Weights of a small transformer language model: no biases in attention or MLP.
Each number is 500 + 25 x the weight over its row's rms, rounded and kept within 0 to 999. Layers, rows and columns count from 0. Numbers have three digits each. The size before them is the row's rms in percent of the matrix's.

# layer 5 MLP up, 512x128, rms 0.139, rows 457-511, columns 64-127
101:483517491521485491468541511485483506518495488497545481512502511552482512477533444443517516525492511495504498494516478493490498485497514490553529522487546472539485446519478469475556525504523503
064:487461464550493489471452505541528455534489508490528542485506509522468518489527477503503496514504529462496507455502496472501526482474504489515473510504571493514463479511513529517490495468499511
101:527482503486484503522521473502512473494495500443508493514479475533497432481479451494517495502467455511534487505551485476503482527504531500557489513524531511510497513487506493494486457478525461
109:476511521513513537514510533529515500517513505546505473509489477529484493504506494496486512487450477485469466472525474483479513494453511507453468497525499512490475457470504524482439475467520532
111:503537508477528504543504517461513505485503536499426560513504527515481536491515507472523489505556509464540471458514532517442523469509486518476479515512493517505477479509480494492518518530457518
106:478494544496532509504527498528488496503468486490529530541530548492508459521517457472473539470533469502530459491480514521483480480510519511498501493535544484537486452532517492561494476548479468
094:487524554536513480483512464497523476491503481449520493534490512490448537500530501492485518508509453462449482505510507440488522479495479509515532491496501449464485517497462497497514521526552520
108:470501533476565539487517489481519528534507492462459542513551522517497488470525464512497516516490500487533483491501478544515485498505503504539524528555483529532516493493481489558505523507460513
096:534455464523482546520491500518516511516480496493511533473490466502498531488474509499515508497490557509530497509522473525506505519515516455518490473489481494511483511450503487516495518527492499
112:511501477554498519522507500554476498538487482478530487485449502490523470473552484505487521520494511514517492480471517469463519469491493497527484511499510467499523504496496478524469547488472511
104:475466538458500482498469512555480452481487463530488512532525476493469487485491524502472517493475462517480489527539510491498540496492484518488517510503510517488493477498462472528503538482486439
102:486512502510490506500472543556496486505499530479487512497469491453503479489514500472483542435475456537515501573504498523526532506497485513548513471473479535494483492496498464530523492500494543
095:550505489483502503522528498459511485492444486511458489500497536514494493499508470483525535484477531456503479496550514519492532515461523490494466518515524449509516519513496534477475554468501496
093:438465480517495483521504476510542475477483458494497505494481512539483500466534465496515533490503532502582507525513465527502481500531521487471474482528531522496524467441522487518516509497538498
096:503517532504479490520500473486474492479474488503514522492473479512500517530503500466531531498477503523473549468459482493494497485491495488489500507499545540528462522474517522449531497470495515
110:547545478509518499492532501482533497510521509475498509497529504524501474497541480505529527526479494453475481529490483481473515453482528477522495512480508459517469491509485518470507495525456486
105:495453508503486519523522495471523532529461491480510475480561543543468470501512449503520499484490530491537458507532507523537515492497513507463535468528483491513553504523480512478548529501494492
095:518471517509517517473494510492497445507496479457459525494516457494460511505473477534431486485515532516491501495529509530519488501516481517496499536540488531498512460513549496488489438497477523
094:546505471512459498470510494542493441504519514519487524506545522469520536489552469472517531523507535495533461431542499496498486485492526493481506503504517459489560482514480503501495483483455538
093:524505546457526483515507471470526491544505484474553487464460463489490479499501455494495561530510484463456507500531485496509500467519474455538476498489538468465504464501465508525519485525484498
093:489475532514490474479516515495547501500497483540473492518511480539467518520479479507437499497486478505505501503508511481477507546486480503470471476485492497565513512482541522505501479508463522
085:527539504474516479514524477507490485495500525533512463497520552479518463513533481493503509498483461500526499488459506482500494518488513497514480487496519465506533519564551538568496504504501506
106:543464476517507501469510514500491507513462490506482551546453534458484535501502492488508526467520474505525491515508496492498480526499531504516500520527529496490494481510493492505511553479485467
108:460432540551496505526481501525495485556469505458498537474550477474511521516474491467511527489535446461489494490495464519481492526483475516519462515542464509537491526478518517514525515490492508
099:548484485509463521535474488518488506496516488471485490545476513481513477474488507480493514524504538524518463515472523512554518520481536522493513509511491535510480482533468497501484515481495456
096:502476439544478484514511500495470514468482490495558538495471508503518507458506503563477523490510499505461476493542518512479524495504471495542481504497468501534535488515491515485485492530467506
100:527459490492473475487472472523500495535499513490480496512473508486504473495481482505484444504476528574456524492506505497531555490503517498488466512519462503489508507542472546517525523484516520
104:488531511521533513536542490488518480487498548536498508505547498470461513532550493483508476457518510548490491485499495495493476462505506470503523498544480481519480499536482526497485530490502487
098:503480500506529469551501447489563479533519496472492539483472454459457500481489490487513520523505494528464546532528483551527534485466477503518509478501508513524480520488451498479514488469503524
091:547501482543526520540503475475451498466488521481531530527493517503508532535526518489539496464502511470488496491558522496527504505485514538515527498525478522466534516533479458561489516506478484
099:515457484505514512530548521521456475507510487512500453476502475543492456481474512504481522524490500487473475515470460442500501502522496477476464546507501459471514505519511475510468485484484546
103:537526471512486518494502523526458541512473553478472453525503535515499493485501498514493486518520508519491497531513541509540511508482489510498478516515465536480467518490501508515499510510531498
103:514500506465537511523510543510498515523473515513490489514498481443473501466495482483527529488502488512485531531531526515478523489456495478526485477500502511494525538449484483508450518554530460
097:546491483503482525468533526525490525499518540503465491520511531472459545541539535531510483459523506456516472497499501498477545510485503474473445502491453493516476477475512488527527474506444532
108:477519503487486521515503500492492524499499545517505509506477480499533474527492423527490521552502496483516444478549481519510473529479516483530479528543537491527523496517478480516472490526481506
101:492471472541530476528452558435491504507505521487490494500510504504502494479507513514481493502517506480521474455500511495525470501451520468502445524491482495503515482470494496531432497510527496
106:471526513483509523508477494524490515548494472490531545536542497509497517509517515465495507510530510519488471531510511475520511508461521510446456543456489508475473519485505469540476484508479533
113:501481542478467537505546532547496519497494470498474540473506536533537483505504517529505487522492500496438487461488491472483504490481504500482524488485477471466522479515463480522459548494495543
095:484500490511485506479535423538437503471514470476496528507477499506478499439539534479501487511526472528503434516507471453494529516466486517475471468513449483496511543479472494498499494486484504
087:530470496539512480501512489502512494491477524554531490502507534466495520479452464535486542476548489480503510500489491492467511548477501509465501484487517500458521497496539478465541479453500454
104:496505494489515516485537499513531478502464518516516494518509509510509502484471560485532534486534496521493526494493481524500564441510490474518481520527507475510513469491532505497507466539481490
078:497530510476461499494507501499472500457487496499496489473468500453514534515481529491475475503517503479512473542498540544486456510526461466516526479489494521471474509466478527468485499543526490
097:473464480482484451496530459473466460502482507471541491525510482478532510535454484524477498482479483519502523463465548478453537478492538514508499504475457512513520528523482542494505483503463491
099:473484525527518513485526486492538495512491526559492535532489514515468463455466452536522525482495486506504486508520539510517482458519507490516487499505528510470486468465484441464517521479529534
105:515448453493502485553484524500481461496458508454488484487502453499487480542494511482480448442527499479513510506524478480483479502480529532521485452552498536502502486496473484471505492486522563
099:493473523511520530484488456544517444495507459491497482517522523477498504525466509491499489524501481522460518512478487477476514521471458487472475499501464526524484484544515457491526499459523516
101:488451486486520495461470504457481496498492490512476527526498494506507530568508530499542527513495548500450520521507532513485513469502470488510516502510513508518496460480483512478462526505474509
107:486515505527501502504513509504543493526554475533513485490521473476555504482516458505470468471502493481502543500513498501500475441496520495511498554506530517481521516520491509484470489550511516
097:540474542508490489494461455512542453506487493471494555513478492507513471508499508510495495518521458468518477481479493514468490479538541493532496491531504485574508497520527539495502536494481455
110:473514548500550504543519493519481495484484499501461516492482510480481492507476483503542524506481497531490499499503507500472481469472518487465457524515485487504470497437508459511486479533519519
096:493484477493485491544486506481480493531496528496523528536518487532530487533503480481525516497513483509490483519527486534450486506489526543504539511497506509475494484513491442481492488506497483
104:491530513483556548511453522525515498496485505515488459505522490494544465551494462468483513510523479500518508454483472447504515471480495460539521453500484528528504497496536471479479545513512522
089:498450550556501489527537486463554588528510483506523485486491490480506518477495489490502505489521451510490491471477518526511533523513487482485549504524497544500500508500507537507466509496515522
106:556476503507500496459493515470507476503469482493452496493528562537533488481493515491456537492529508518547506488473497551515466465503510523501492515550483469538537482513497488474452506550492463
109:502463515504511503488510479533526490469532497508551467492516502505488501515526508527446480462512452475476520474532504508485505467485494516562458511520470518470481529485494523504457514499491499